Weights of a small GPT-style language model, trained from scratch on English Wikipedia.
Size: 14 layers, width 512, 8 heads of 64 (4 for keys and values), MLP 1344 SwiGLU, vocabulary 32000, 56.8M parameters.
Each number is 128 + 32 x the weight over the matrix's rms, rounded and kept within 0 to 255. Layers, rows and columns count from 0.

# layer 11 MLP gate, 1344x512, rms 0.143, rows 1248-1282, columns 64-127
[[138 188 101 169 142  74 108 114 123  93 154 146 144 138  90 114 109 131 128  56 183 156 134  95  99 119 158 136  90 119  95  97 101  23 185 149 118  70 110 169 144 102 142 130 211  76 120 137 162 121 176 139 113 147  99 123 113  51 102 170 111  93 172 157]
 [135 146  87 116 152 121 147 128 119 125 125 102 111 132 148 155 117 129 110  65  87 134 115  79 114 144 129 129 136 176  95 110 169 131 116 134 121  95 116 104 117 122  90 207 149 157 149 181 141 137  82 118 116 127 116 118  83 163 138  91  66  74 127 126]
 [159 117 139 142 172 131 132 103  75 109  95  53 117 157 123 130  87 169 178 136 143 143 116  71 129 184 133 175 128 132 113  91 144 112 103 136  92  95  99 143 114 101 186  94 142 147 153 146 101 132 153 134  80 191 252 106 152 136 155 109 136 107 101 143]
 [121 165  90 118 125 140 109 128 186  63  62 100  53 125 130  77 146 148 161 102 107 184 121 175 130 123 125 100 116 194 122 140 107 118 202  66 145 166 128 154 158  95 135 118  90 132 135 130 156 171 152 160 105 115 113 137  90 129 121 155 198 137 107 146]
 [117  70 119 123  79 166  97  98 122 135 136  95 128 154 140 182 129  91 113 120 138 149 131 135 194 220 121 139 175  92  96 145 138 127 152 130 126 123 129 151  75 135 121 167 156 142  89  80 209 172 125  46  97 164 150 117  62 103 109 179  90 137 116 173]
 [150 124 113 149 107 125 116 102 174 125 151 152 150 137 136 111 135 163 126 126 124 114 116 185 103 229 128 115 178 160  67  98 163 147 102 112 118  26 169 149 106 189  61 112 176 109 190  98 163 132 101  80 120 169 103  98 145 129 157 135 114 172  73 170]
 [ 64  83 101 129 158 148  62 162 162 188 127 122 145 100 105  98 143 100 115 109 146 136  87  97 175 171 111  70 125 116 172  94 150 121  93 134 162 123  78 128 125 162 106 127 108  68  92 144  67  65 153 112 164 149 102  85 120 172 113 112 104 142 153 158]
 [116  67 129  99  59 131 130  96 153 144 107 109 147  67 139 137 152 115 107 112 149  97 100 131 167 134 135  87 142 114  94 105 159 149 115 139 172  88 117 133 100  87 115 119 120 104 100 150  90 128 145  80 102 135  99 109 145 118 143 158 101 142 138  50]
 [161 108  81 181  89 144 127 158 127 179 189 150  98 137 107 161 162  86 126  99 146 154 154 113 134 111  95 137 116 110 138 135  51 144 182 144  99 100 142 114 123 112  88 123 149 103 153 138  79 110 129 159 151 139 103 124 142 197 122 155  65 144 130 149]
 [143 136 163 187  88 166  83 126 132 171 154 117 146 129 161 112 123 120  87  92 121 146 119 146 149  65  82 138 103 111  79 123 137 132 109 143 102  82 101 153 137  64 143 116  76 117  59 110 145  97 152 139 102 106  69 139 195 150  96 129 130 111  76 105]
 [107  95 112 136 151 144 135 103  89  91 147 127 125 179 166 146 117 189 139  92 176 115 169  51 152 197  85 172 104 112 109 133 184 148 174  67 107 175 144  99 132 108 153  69 142 114 110 140  90  94 102 152 162 101 136 126 133 105 124 135 118 105 166  66]
 [148  99  81 149 214  52  29 119  91 183 119 143  90 100 159 156 137 137  91  96 169  69 145 146 106 139 112 143 151 118 118 110 180  97 174 113 177 178 107 143 110 173 157 144 150 168 108 111 142 123 111 100 185 102 197 115 120  84 152 170 119 179 170  99]
 [174 131 124 128  99 124  99 117 162  98 120 104 136 147 127  58 189 120 134 165 177 153 117 105 184 177  73 105 118 173 133 124 127 107  85 143 129  67 153 191 164 131 141 153  44 132 138 154 209 163 149 146  99  86 132  83 143 197 101 121 122  86 122  56]
 [110  87  94 111 131  93  84 160 135  93 152 139 158 148 184 118 151 141 121 201 103  67 139  75 123  81 137  91 162 124  78 105 164  79  70  76 138  86  79 124 171 105 151 122 102  85 139 156 170 129 163 147 141 137 168 127 165 101 111 115 134 144  21 182]
 [117 126 150 193 165  84 127 101 107 115 134 114 126 123 162 179 129 146 166 105 184 147 108 112 100 138 129 204  86 154 135  96 151  94 132 168 125 109 116 141 113  71 126 155 165 135 106 153 137  90 113 178  71  92  88 137 165 124 104  82  91 137  81  70]
 [177 161  83  81 119 121  98  80  85 147 117 163 179 166 170 130  99  85 174 114  82 195 148 136 145 121  79 174  70 114 144 127 148 137  91 136 105  90 141  91  93 100 135  94 108 113 148  90  66 139 141 170 127 157 155 105 154 104 108 149  47 135 163 167]
 [118  88 121 140 117  93 153 111 131 110 179 102 130 163 149 161 122 136 161 139  90 106 145  98 104 119 140 164 156 117 105 130 125  93 138 125 150 199 171 113 169 159  73  89  97 167 149 144 134 116 158  89 113 170 114 119 110  88 123 130  76 132 122 157]
 [113 135 117 127  90 108 145 149 126 123 139 183 141  52 140 188 129  77 146 144 161  87 141 111 162  99 147  72 165 128 166 133 139  57 114 139  53 129 124  77 120 162 128 193 154 154 183 115 167 137 106 146 156 104 109 147 172  88 145  57 162 130 128 137]
 [111 128 143 126 155 148 139  91 121 139 128  78 119 140 157 142 130  88 125  81 157  69  72 212 104 146 151 129 179 164 136 117 131 140 106 138 112 149 196 192 168 158 175 110 122 119 107 191 154 139  83 134  95 151 101 132  97  48 127 104 124 125  91 148]
 [102 109 163  97 116  95 175 168 175 156 166 184  99 120  83  66 159  84 174 114 135 123 167 129 139 166  79 126 177 155  82 153  76 103 153 104 128 109 108 143 170 120 120  66 134 105 116 142 104 147 106 101  96 145 167 135 118 109 148 112 121 127 197 128]
 [151  94  82 141 143 126 112 141 165 135  83  99 140 178  93 133 142 127 108  97 108 158 119 159 184  93 157 161 172 112 118  94 150 112 158 114 126  48 163 117 112  50 157 137 103 123 115  56 131 116 129 100 134 163 160 112 127 191 189  64  98 118 121 120]
 [149 174 103  86 215 115 116  83  88 128  94 106 151 187 153 106 131  70 119 117 127 117 119 122 174 119 142 107  97  92 171  90 152  84  90  90  85  78 137  63 111 133 107 171 123 138 136 136 171 155 137  86 141 124 150 167 116 142 103 145  92 165 137 129]
 [113  73 104 148 183 138 174 115 119 136 137  95 120 163 165 108 137  47 150 101 111  95 176 150 165 139 162 132 104 141 151 170 134 167  61 112 179  97 118 129 119 135  94 139  88 134 115 107 148 111 157  80 125 109 154 170 132 213 170 129 114 141 149  75]
 [129 168 117 130 136 155 166 145 129 132 122 101  96 144 126 130  94  48 134 196  87 138  83 157 176 118 144 126 136 137  92  99 101 140 118 139 126 124  71 142 198 119 119 135 125 203 135  92 108 120 103 164 131 152  65 110 146 115 148  50 137 115 176  87]
 [136 102  90 114  88 154 100 108 111  38 145  61 127 138 184  67 181 106 120 127 122 134 133 162 149 141 141 207 113 136 149 115  89 154 212 171 145 165 146 144 106 175 165  87 127 119 115 106 190 116  57 130  89 162 178 142 100  81  46 171 118  89 142 104]
 [143 118  96 146 125 157 155 183  98  96  77  99 152 176  73  94 142 193 115 121 133  99 172  42 117 176 150  72 139 115  87 114 131 124  82  94 131  71 160 110 145 107 147 146 169 135 154 145 134 146  96 155 163 133 162 107 108  62 137 178 163 120 149 123]
 [110 136 132 166  91 129 111 123 154  82 128  78  70 101 142 142 167 149 129  78  61 147 112 129  90 110 133 194 182 158 144 166 123 130 115 183  88 141 125 105 120  75 116 154 170 137  50 161 146 106  69 159 169 109 167 102  96 109  87  99 144 114 194 177]
 [123 159 135 189 107 156 121 148 150 125  90  61 160 131 115 113 144 123 138  80 127 110 173  92 224 119 119 176  98 153  96 120 129 108  77 134  68  94 102 142 121 127 139  93 127 195 178 169  92 191 205 108 147 173 162 105 108 180  94 125  79 112 142  99]
 [125 107 139 159 161  84 112 199 121 133 166  92 151 116 120 165 151 157 146  83 174  85 112 168 144 163 115 175 113 132 155 107 140 122 168 165 132 139 176 102  99 128 106  98  98  86 111 117 183 169 116 151  96 101  95  71 155 180 121 135 137 123 158 126]
 [ 67 129  94 146 153  86 142 148 136 170  75 135 102  99  90 108 124 111 166  74 109 190 130 129  78 114  93 134 179  98 108 122 137 136  93 104  77 140  75 106  85 165 177 111 109 198  91 122 166 164 110 111 137 181 103 157 107  98 119 139 103  76 140 146]
 [175 118 124 156  94 144  62  92 126 107 140 126 201 130  84 100  90 185 167  88 135 134 124 145 107  70  99 112  89 101 136  60 140 107  91 160 104 149 131 166 158 132 121 156 155 143 142  90  81 130 106 133 130 133 146  92 120 101 138 158 160 148  95 148]
 [162  76  64 100 112 117  17 148 173 105  89 142  94  79 136  93 120 164  79 115 114 116 147 139 154 102 136 129 141 140 125  77 169 183 157 107  92 163 138  72  96 169 125 163 131 120 151  95  88 113 160  85 128  79 147 182 124 193 131 107 127 134 100  98]
 [134 146 131  98 149 132 106 117 142 136 147  64 131 119 155 113 153  98 128 180  83 151 120 106 173 150 135 114 136 143 137 131 108 157 162 150 133 108 115 113  91  66 131  88 108 117 137 165 111 123 143 169 128 122  86 127 116 117 180  90  88 140 135 132]
 [107 136 143 163  73 153 128 126 102 141 125 133 108  91 151  72 118 157 131 113 162 171 136 119 144 166 106 161 104 156 140 119 142  86 105 158 204 120 184 114 144 143 154 181  68 154  95  82 114 101 167 135 160 112 135  87 148 115  87 158 169 101 128 150]
 [119 160 158 137 157 130 120 140  95 163 135 116 145 120 142 133 133 160  79 110 113 170 171  58 153  58 154 189 165 151 101 196 103 132 122 142 139  91  97 140 145 209 123 133 107 106  93 126  83 113  80 115 113  84 123  98 127 153 136 117 137  62 141 125]]
# layer 11 MLP up, 1344x512, rms 0.147, rows 1248-1282, columns 64-127
[[ 98 101 168 156 116 140 130 176 138 179 144  60 137  96 108 160 163 102 148 131 145  79 108  97 153 151 124 123 129 164 197 108 125 137 132 130  97 116 158  86  92 136 125 193  87 132  48 106  94 103 123 209 120 109  77 174 111 157  77  99 132  86 119 131]
 [114  82 151 136 119 144 114  90 110  50  81  85 127 161 196 132 137 109 153  92 198 100 132 169 152 114 174 148 159 153 118 125 128 114 105 157 118  72 101  82 102  87 106 152 141 174 167 165 199 158 119 126  80 144 127 140  68 131 127 141 124 118 129 136]
 [125 169 112 121  79 151 117 112 113 106 103 117 117 123 153 157 137 155 111  99  98  92 124 134 115  73 111 146 127 136 115 105  76  95 135 163 129 122 113 152 153  98  95 127 163  55 119 151 135 156  98 112 149  88 145 130 121 109 145 168 190 221  91 143]
 [ 90 130 141 139 145 153  86 120  81 142 172 136 125 161 100 131 163  41  88 107 146  83 104  96 108 160 134 139  71 103 163 105 125 139 117 184 143 147 128 183  25 181 140 145 151  97 127 177  67 138 120 122 110 151 145 183 119 191 110 125 141 138 109 154]
 [ 97 114 130 125 173 116 120  89 177 147 123  80 169  88 138 127 128 167 175 168 124 126 103 120  94 112 139 145  75 174 124 150 117 108 135 108  89 124  94 131 133 119 133 125 194 149 127 147  99 167 157 118 123 164 124  69 123 111 117  49 139  96 159  81]
 [104  97 156 130 187 142 102 114 143 118 114 148 139 155  68  80 163 138  76 118 106  80 164  62  75 117 185 179  99 149 152 172 113 119 128 154 145 131 110  30 149 104  98 135 140  90  63 143 132 108 118 188 105 128 172 125 106 123  82  97 139 109 103 158]
 [141 140 157 110  99 129 199 120 136 153 175 133  99 172 189 105 124 152 134 158 155 199 163 159 118  96 110 135 155 139  95 138 110 146 161 141  70 128 153 151 133  93 104 182 192 135 132  93 158 173 128 169  95 112 109 143 127  96 143 145 118  95 109  82]
 [122 131 114 124 146 132 168 133 129 146 101 104 147 164  78 121  72  95 103 180 142 136 134 193 126 132 120 148 132  98  91 148  83  69  86 160  93 150 120 100  89 149 130 189  80 148  83 173 168  71 175 132 103 148 127 122  88 111 143 109  61 113 113 122]
 [181 124 131 138 129 102 153 129 111 123 177 137  94 131 106 164 125  92 158 111 128 151  78 147 105 111 108 101 100 105 135 173 102 152 146 142 140  89 140 115  85 150 140 134 122 123 157 119 132 116 112 120 173 141 124 157 118 153 146 187  91 190 117 158]
 [134 179 126 158 106 175 104 113 152 160 136 125 176 129 103 137 103 134  85 145 121 151 115  96 116 139 115 100  94 110 170  96 142 141  71 134 119 105 121 137 136  83 101 140 139 182 142 138 132  89 162 131 128  94 120 194 155 151 153 160  88  65  76 144]
 [107 119 172 132 114 126 130 132 118 147 125 156 117 107 122 147 139 142  98 111 115 130 108  87  85 148 104 126  97 100 101 161 163 113 163 112 184 113 118  99 185  89 142 102 149 148 127 147 113 129 145 100 118 148 124  67 111 172 127 124 105 148 135  91]
 [146 155 141 112 126  82 172 103 169  90 104 101 142 144  65 143 138 104 128 142 145 140 154  77 120 113 176 172 135 123 141  89 120 180  59 177 128 131  77 123 107 119 163 108 145 156 121 102 192 121 127 111  88 143 161 137 127  74 132 140 149  86 121 128]
 [ 76 129 138 128 200 109  91 135 108  64  84 151 117 110 149 103 157 110 105 108  48  93  95 102  47  72 148 165  43 120 131 143 143 201 150  95 110  63 129 173 127 132  86 160 144 165 177 118 166 127 130 114 167 103 171 155 103  89  94  16 113  84 167 154]
 [119 131 155  92 132  87 137 171  90 155 139 182 102 132 130 130 156 124 126  96 122 124 127 131 137 165 160 210  96 132 133 179 173 170 100 143  87 109 209 157 151 130 169 142 134 120 133 107 121 156 136 132 131 188  39 124 183  82 134 170 136 107 100 128]
 [177 107  64 105 130 103  74 136 126  94 130 130  95 107 189 119 100 116 142 100 213  91 130  72  84 127 103 113 129 151 100 161 119 128 143 123 127 161  94 109 125 138 160 115 138  67 126 161 183 147 142  78 113 166 124 199 137 168 141 131 140  99 138 164]
 [122 118 139 142  81 107 127 124 111 134 150 142 103 187 199 109  97 140 121  91 170  62 124 142 129 111 144 130 186 139 139 117 126 104 178 111 117 126 128 139 136 147 128 137 104  84 129 142 166  88 114 192 159 148 167 140 176 148 144 116 137 114  52 108]
 [130 151 121 111 142 224 148 150 144 152 153 149 142 117 134 186 136 140 118  89 186 202 163 144 151 135  81 111 157 148 134 155 102 127 168 132 138  52 122 173 106 116 136 128 142 113 101 116 144 158 134 177 122 117 102 102 142 169  94 136 147 149 137  93]
 [163 134 116  73 125 114 111 138 114 116 132  77 160 138 171 115 162  70 160 120 163 146 181 131 132 108 119 109 106 157 147  75  59 150 170 127 100 176 127 120 140  74 113 156 122 175  92  94 169 100 128 147  83 122  81 138 182 116 115 102 123 121 133 162]
 [ 89 172 143 158 118 110  55 138 157 123  92 121 207 133 143 135 148 150 117 154 109 210 116 108 192 162 116 106 255  84 110 100  68 121 121 125 132 112 100 112 144 112 171 122 134 138 114 144 110 117 180  93 148 143 103  99 108 190 149 113 138 144 149 137]
 [114 129 115 114 181 154  56 113 209 118  48 155 116  94  97 164 136 145 196 183 125 113 108 124 142 122 110 106  92 115 133 104 164 115 126 109  98  59 115 182 125 113  63 145 119  91 180 176  93 144 195 126  98 139 112 145 116 121 123 163 142 136 171 156]
 [154 144 117 142 157 137 184 158 163 125 179 105 126 105  76 118 130 134 102 124  66 173 158 188  97 101 177 150 156 109  58 177 129 122 112 137 131 123 128 130 124 152 137 133 113 141  35 133 146 112  83  95 144 151 156 170 140  93 119 149  79 157 143 127]
 [164 157 149 149 126 143 128 139 126 169 196 131 165 103 103 134 162 134  90 127 191 113 184 185 176 133 100 190 138 148 157 136 141 100 115 163 116 156 111 168 139 151  90  77 126  62 105 103  91 147  85 183  52 116 154 175 177 105 150  88  97 120 136 151]
 [ 96 178 166 146  55 176 155 108 156 126 114 174 135 116 158  75 118 157 145 123 169 116 139 164 146  87 104 118 182 145 117 119  73 132 116 162  70 150 152 104 150  78 174 107 199 141 204 170  99  96 135 151 134 116 140  84 111 110  84  97 118 110 135 164]
 [106 149 128  63 109 114  28 118 111 138 129 165 173  78  54 124 179 185  80 124 173 198 151 137  54 142 135 138 136  71 125 126 120 154 138 108 121 180  31 107 125 139  69 119 187 135 152 115 141 151 199  92  98 151 132 132 217 146 121 133 134 151 139 166]
 [107 210  88 100  84 151  66 187 172 117  92 127 129 161  77 122 156  87 174  68  81  89 139 172 128  95 193 126  86 159 126 111 147 116 103 102  93 126  96  66 117 152 125 117 106 134 101 122 194 110 142 115 112 130 112  85 160  98 167  69 171 110  72 131]
 [190 160 174  81 101 165 137 142 112 162 115 148 132 157  85 129  47 125 180  80 152 128 144  53 160 162 157 135 103 132 132 117 162 112 141 151 151 105 102 151 128 134 118  84 111 132 122  72  95 168 109  28 151 189 103  93 155 121 100 196 116 210  58 158]
 [110 148 168 145 148 168 127 123 134 102 112 124 103 130 136 110  64 111 124  71 143 127 118 196  59 156 147 141 144 140  79  99  55 141 146 196 162 113 100 155 146 191 126 103 169 145 183 141  80 173 148  84 169 135 152 138 123 178  94 142  81  63 193 132]
 [158 135 160 122  95 175  86  83 111 182 122 126 152 115 118 158 101  99 163 146  95 149 106 201 142 139  77 117 177 157  81 160 149  98 130 178 160 101 126 131 148 177  96 156  91 195 133 127 149 122 102 125 133 147 132 189 156  67 163 106 116 131 198 171]
 [136 158 142 156 150  88 131 154  87 136  58 138  97 124  98  88 138 116 141 115 137 192 122 108  77 171 114 177  65  90 123 156 152 121 139  82  91 112 155 159 115 128 131 111 144 120 157 142  82 182 166 121 119 168 174 159 111  97 100 137  95 142 150 112]
 [155 135  70  94 102 136 127 185 105 117 127 137 149 143 107 151 107 115  56 100 120 129 138 131 152 144 119 108 105 175 132 168 135 137 121 129 130 120 168 101 207 119 130 159 111  92  94 142 113  80 169 141 165  97 129 146 117  83 153 184 124 171 144  84]
 [155 106 105 155 141 149 129 124  68  93 154 147 133 119 121 184 142  94 202  72 159  74 101 103 151 129  76 162 141 169 114 168  91 105 132 144 121 173 151 109 186 130  82 176 148 140 145 103 129 148  79 147 156 196  96 142 150 104  92 158 189 156 143 103]
 [155 106 128 122 144  96 120 143 112 169  86 113 159 134 106 115 112 123  62 139 135  71 124 143 139  92  84  90 142 136 144 125  99 101 151 216 149 170 191 179 170  71 150 136  75 184  96  69 151 142 106 161  94 165 113 123 123 102 136 176 114 156 153 155]
 [139 153 105 126 172 150 106 113  88  81 140 133 130 190 156 141 155 141 128 170 103 156 130 117 179 156 145 119  94 108 119  97 159 180 150 171 173 115 193 171 166 173  83 128 156 130 110  97 130 125 138 145 111 110 119 163  89 134 186 107  95 100 139 149]
 [ 48 117 109 174  69 173 102 123 139 116 124 153  92 151 213 126 125 101 120 145 151 105 104 123  89 166 106 199 144 154 173 163 129 121 138 120 173 121 151 160 151 164 149 140 130 167  50 126 142 159 104 179 167  76 151 168 111  88 111 133 150 115 108 195]
 [125 132 130 116 160 103  94 134 134 164 122 134  70 205 141 172 154 148 140 158 104 151 135 153  85 142 134 160 100 154 125 104  81 107  83 172 154 121 139 106 123 175 139 162 155 125 172 140 123  87 116 182 128 109 110 173 171 128  96 123  81 125 124 159]]
# layer 11 MLP down (transposed), 1344x512, rms 0.207, rows 1248-1282, columns 64-127
[[192 157 142 170 138 139 123  80 110 115 148 151 134 105 111 144 123 127 133 127 154 128 125 118 159 136 120 140 116 130 150 195 214  47  90 123 102 126 127 101 151 140 175 197 130 108 100  89  85 140 113 137 117 147 157 137 176 148 139 106 197 175 119 106]
 [ 74 112 160 217 171 121 126 163 135 110 137 174  86  95 108 141  57  74 149 102  65 155 117  91 133 104 105 153 120 109  95 117 141 154  84 178 108  95 158  73 122  94 106 145 109  98 128  77 184 102 141 160 113 114 140 126 179 142 178 127 165 136 174 110]
 [197 176 111  69  70 148 127 114  93 113 142 108 109 121  85 133 163 156 137 102 190 132 137  92 149 126  86 178  99  91 159 124 128 144 129  95 156  96 111 157 149 108 133 228 122  28 157 146 130 107 154  93 165 120 117 174 144 165 111  94  70 156 141  88]
 [135  46 102 133 174 115 169 170 122  42 107 160 201 127 164 123 122 116 122 135 131 117 138 130 108 146 175 110 133 131 125  60 118 110 109 116 107 104  96 163 146 145  50 142  76 182 158 134 173 153 151 139 143 132 140  97 112 142 116 146 135  84 127  96]
 [129 129  56 138  86 105 120 124 104 175 161 152  78 141  94 127 142  70 165 155 117 157 148 111 159 129 120  61 101 119 103  98 143 144 135 133 156 188 129 123  91 119 110  87 117 187 158 203 117 147 155  72 118 152 136 115 128 125 126  74  98 145 107 121]
 [136 101 143 164 110 159 151 163 121  97 133 130 105 124 114 167 176 120 196 108 107  96 128 110  86 113 123 118 144  85  90 173 155 167 130  89 133 163 119 138 137 184 168 143 154 101 172 176 138 116 141 188  98 134 111 164 134 127 195 158 117  89 114 122]
 [132 141 154 116 149  94 157 126 101 125 217 162 131 112  89 101 135 127  72 100 129 124 166  92 176 126  67 128 141 191 113 102 144 143 137  97  98 107  82 183 177 118 139 175 158 133 147 142 125 186  93 122  88 187 131  65  97 160 137 145 185 143 100 127]
 [180 110 191 176 122  86 140 109 142 146 120 117 155 133 101 125 120 111 177 127 108 153 121 133 119 109  92 141  31  96 158  95 108 116 113 119 130 148  68 128 119 173  41 134 153  98 122  94 121 140 128 177 121 147 110 113  75 127 151 103 155 171 140  94]
 [178 182 114 165 148 124  84 128  68 121 115 162 108 143 102  88  99 122 116 162 153 124  93 173 116 133 130 162 135 138  95 168 124 127 121 162  93 140 112 136 155 128 128 133 120  80 111 144 126 158 111 192 106 172 144 128 182 116 157 210 143 108 108 126]
 [124 177 129 161 120 162 101 138 128 146  81 101 161 101 164 107 127 141 141 160 112 117 131 165 131 139 116 156  67  96 110 162 116 113  98 164 126 110 100 147 124  85  84 133 106 156  85 107 107  97  75  73 104 143 142 178  98  77 125 108 100 113  95 116]
 [151 122  94 168  94  59 163 119 143 164 164 123 168 157  86 129 142 116  82 158 169 161 182  93  82  94 143 106 110 128 145 100 117 106 171 107 150 112 165 117 130 121  53 140 142 131  56  99 160 102  96 120 124  94 166  95 148 141 105 129 154 139 190  84]
 [151 164 128  95 140 143 140 100 170 140 119 137 133 150  99  75 122 115 122  92 132 104 100  98  57 119  94 148 124 184 176 147 123 132 137 141 163 114  56  61 131 106  87  76 143 106  79 117 103  73 100 107 129 130 139 193  45 119 114 173 198 104 100 189]
 [ 92 112 138 151 183 142 177 147 164 125 184 151 142 122 141 119  71 146 141 173 138 139 131 203 166 160 105 171 116 153 103 125  97 131 172  89 147 193 137 139 154 110 126 148 138 153 168  89 128 133 137 109  75 115  70  84 104 152 120 132 149 141 126 105]
 [110  91 179 110 121 157  77 145 155 124 149 133  84  87 139 137 145 141 165 117 113 131 107 114 100 172 112 152 164 183  81 139 124  99 135  75 154 134 120 136  88 105 152 140  89 131 136 104 123 111 107 147 126 140 156 120 105  89  84 142 120 127 151  72]
 [119 191 125 180  62  94  99 123 152 194 145 116 124 142 136 158 127 123 100 132 109 124 119 124 119 164 131  97  80  79 102 132  93 117  78 182 165 125 149 124 151 120  92 163 101 119  81 120 125 194 143 137 134 123  81 221  68 142 130 140 110 106 115 152]
 [ 91 106 165  80 112  87  72  92 162 100 125 145 205 107 115  96  96  90 156 126  88 198 112 189 128  83 110 138 103  79 126  93 110 127 101 143 138 170 150 148  84 129 160 131 110 139 212 192 102 102  85 116 115 138  75 142 101 110 176 126 114 149 144  62]
 [ 80 113 128 138 114 178 139 134 160 146 126 110 108 153 170 205 135 161 138 144 156 133 126 128 138 132 115 133 131 155 183 183 118 146 125 129 155 124 109 122 121 148 146 149 160 102 135 133 149 117 146 130 149 100 103  65 111 182 166 159  64 151 192 127]
 [151  67 157  94 137 153  71  76 153 152  82 112 180 184 104 107 124 155  97  87  83 151 148 131 169 121 138 129 139  85 151 131 145 103 160  94 167 109 110 176  76 181  62 163 114  96  95  95  96 101 104 146 124 139 113 153 148 173 159  89 169 126 148 135]
 [125 131 138 125 114  90 128 125  59 109 161 106 192 142 129 146 163 125  83 126  92  95 118 123 131 124 151 118 139  41 153 153 104 105 114  99  80 157  95 155  98 105 130  52 148  65 130 186 101 163 166 201 165 114  70 128  88 138  42 166  88 101 101 173]
 [148 176 138 120 159 197 112 122 155 162  96 101 167 138 148 113  87 157 112 141 102 127  86 158  81 136 122 114 125 136 158 108 164 180 209 123 108 102 135 138 135 139  84 132 199 113 131 111 109 108 170  98 149  91  92 130 198 144 153 107  90 114  98 138]
 [121 200  98 126 184 116 153 130 187 129 163 137  90 102  92 126 113 141  85 200 117 133 152 158 148 201 146 126  89 131 116 176 116 110 164  98 135  83 114 110 132  49 119 108 110 125 139 113 129  92 118 139 109 145  77 113 183 139  79 158 156 111 123 161]
 [157 141 138 147 165 188 117 141 161 106  90 133 132 136 124  64 165  96  78 121 169  97 155 139 178 152 130 125 139 145 153 181 128 144 138 145 153 134 106 114 117 166 118 126 107  61 135 115 192 119  95  74 103 130  98 107 127 112 119 142 100 147 157 187]
 [118 130 129 119 179 121 103 150  63  65 153 141 165 141 141 171 133 138 201 109 159 129 127 189 140 139 139 104 118  85  96 134 121 128 165 155 133 149 114 136  91 144 112 103 149 148 121 156 128 123 135 154 115 121  76  77 156 166 163 117  90 139 105  74]
 [103 142  68 111 130 153 141 204 117 146 101 102 103 123 135  91 133 102 152 127 102 185 154 132 148  78 163 160 112 119 107 163 113 145 102 105  89  84 123 133 102 172 111 136 177 128 100 162 142  84 222  82 117 134 150  62 189 106  83 145 159  76  82 132]
 [140 126 101 157 131  95 156  77 106 209 159 220 136 127  95 167  95 134  86  85 162 148 114  75 126 111 197 134 151 164 112 156 201 146 127 132  62 156 110  80 124 161 148 127 102 138 112 126 148 127 183  94 111 125 139  74 183 108 167 123 145 124 118 143]
 [ 89  95 117 177 157 161 122 139 129 132  88 101  80 143 152 109  98 171  95  93 182 119 145 173 101 151 124 113 102 153 160  84 129 129 191  87 150 139 142  79 128 110 126 111 126 164 145 153 164 129  84 164 143 184 103 116 199 108 160 114 170 175  92 183]
 [ 98 104 153 129 162 155 123 124 130  77 110 113 172 144 148  81 131 103 131 165 114 158 192 167 132 127 144 167 156 108 157 185 128 106 118 194 111 117 123 162 128 165 144  67 119 122 167  92  71 124 130 106  67 159 124 101 106 136 147  81 137 134 151 162]
 [139 143 131  64 155 198 125 119 105 159 116 126 156 161  97  95  95 148 132 116  62  91 121 146  79 148 115 127 158 104 131 140  91 170 189  98  75 147 100 124  92 191 120  95 141  77 122 147 105 124 215 132 142 127 127  97 144 119  88 107  81  92 177 134]
 [163 127  99 100  62 130  89 144 145 122 115 112  97 115  86 168 114 184 115 115 138 160  86 139 132 135 113  98 154  99  90 138 180 114 135  66 156 135 115  97 139 126  72 148 161 142 136 169 100 104 139 134  84 169 159 119 125 139 163 119 164 158  98 131]
 [106 123 121 110 190 135 128  85 136 140 115 130 112 150 161 104 118 116 161 109 127 102 134 109  85 110 166 119 108 166 120 153  99 117 112 128 137 145 163  95 159 132 138  85 126 125 144 125 184 102 148 124 159  80 101  78  98 192  96 103 169 123 110 142]
 [115 127 186 136 144 116 134 107  68 108  40 137 136 107 142 121  84 144 116 133 125  69 188 132  79 164 183 180 163 179 138 117 127 102 146 116 164 162 118 145  87 141 138 173 118 155 149  98 150 129 156 153 103  95 131 193 118 157 153 154 170  90  82 103]
 [147  85  82 137 128 130 163 143 151 115 210  95 120 160 164 123  52 139 155 123 112 172 135 135  86 170 144 112  94 177 143 119 196 139 163 118 110  84 176 192 124 110 155  99 134 154 116 129 158 128 140 153 150 156 130 107  84 194 230 114 110 143 128 159]
 [ 94 114 102 110 211 123 112 146 125 151 123 113 109  64  99 104 142 170 156 171 172 108 107 103 187 107 159 134 155 110  75 104  81 144 161 205 102 171  89 157  91 116 135 187 103 102 139 136 158  70 205 111 152 145  78 223 155 101 135 152 178 123 105  80]
 [126 160 137 147  46  89 151 147 105 124 174 156 121 105 179 105 148 148 175 118 194 163 135 152  89 114 112 169 157 136 137 123 155 200 119 149 164 152 107 158 185 188 167 153 112 153 123 105 115 140  81 144 133 123  99  95 109  88  83  81 179 101 152 121]
 [ 94  84 154 136 135 119 112  89 153 118 143 146 192 111 175 130  88 147 124 126 115 153 142  86 114 181 114 117 103  91 176 114 132  91 162 133 138 121 136 100 130 102 138 124 102  97 127 150 121 105 166 112 157 216 103 170  92 125 125 120 207 119 180 122]]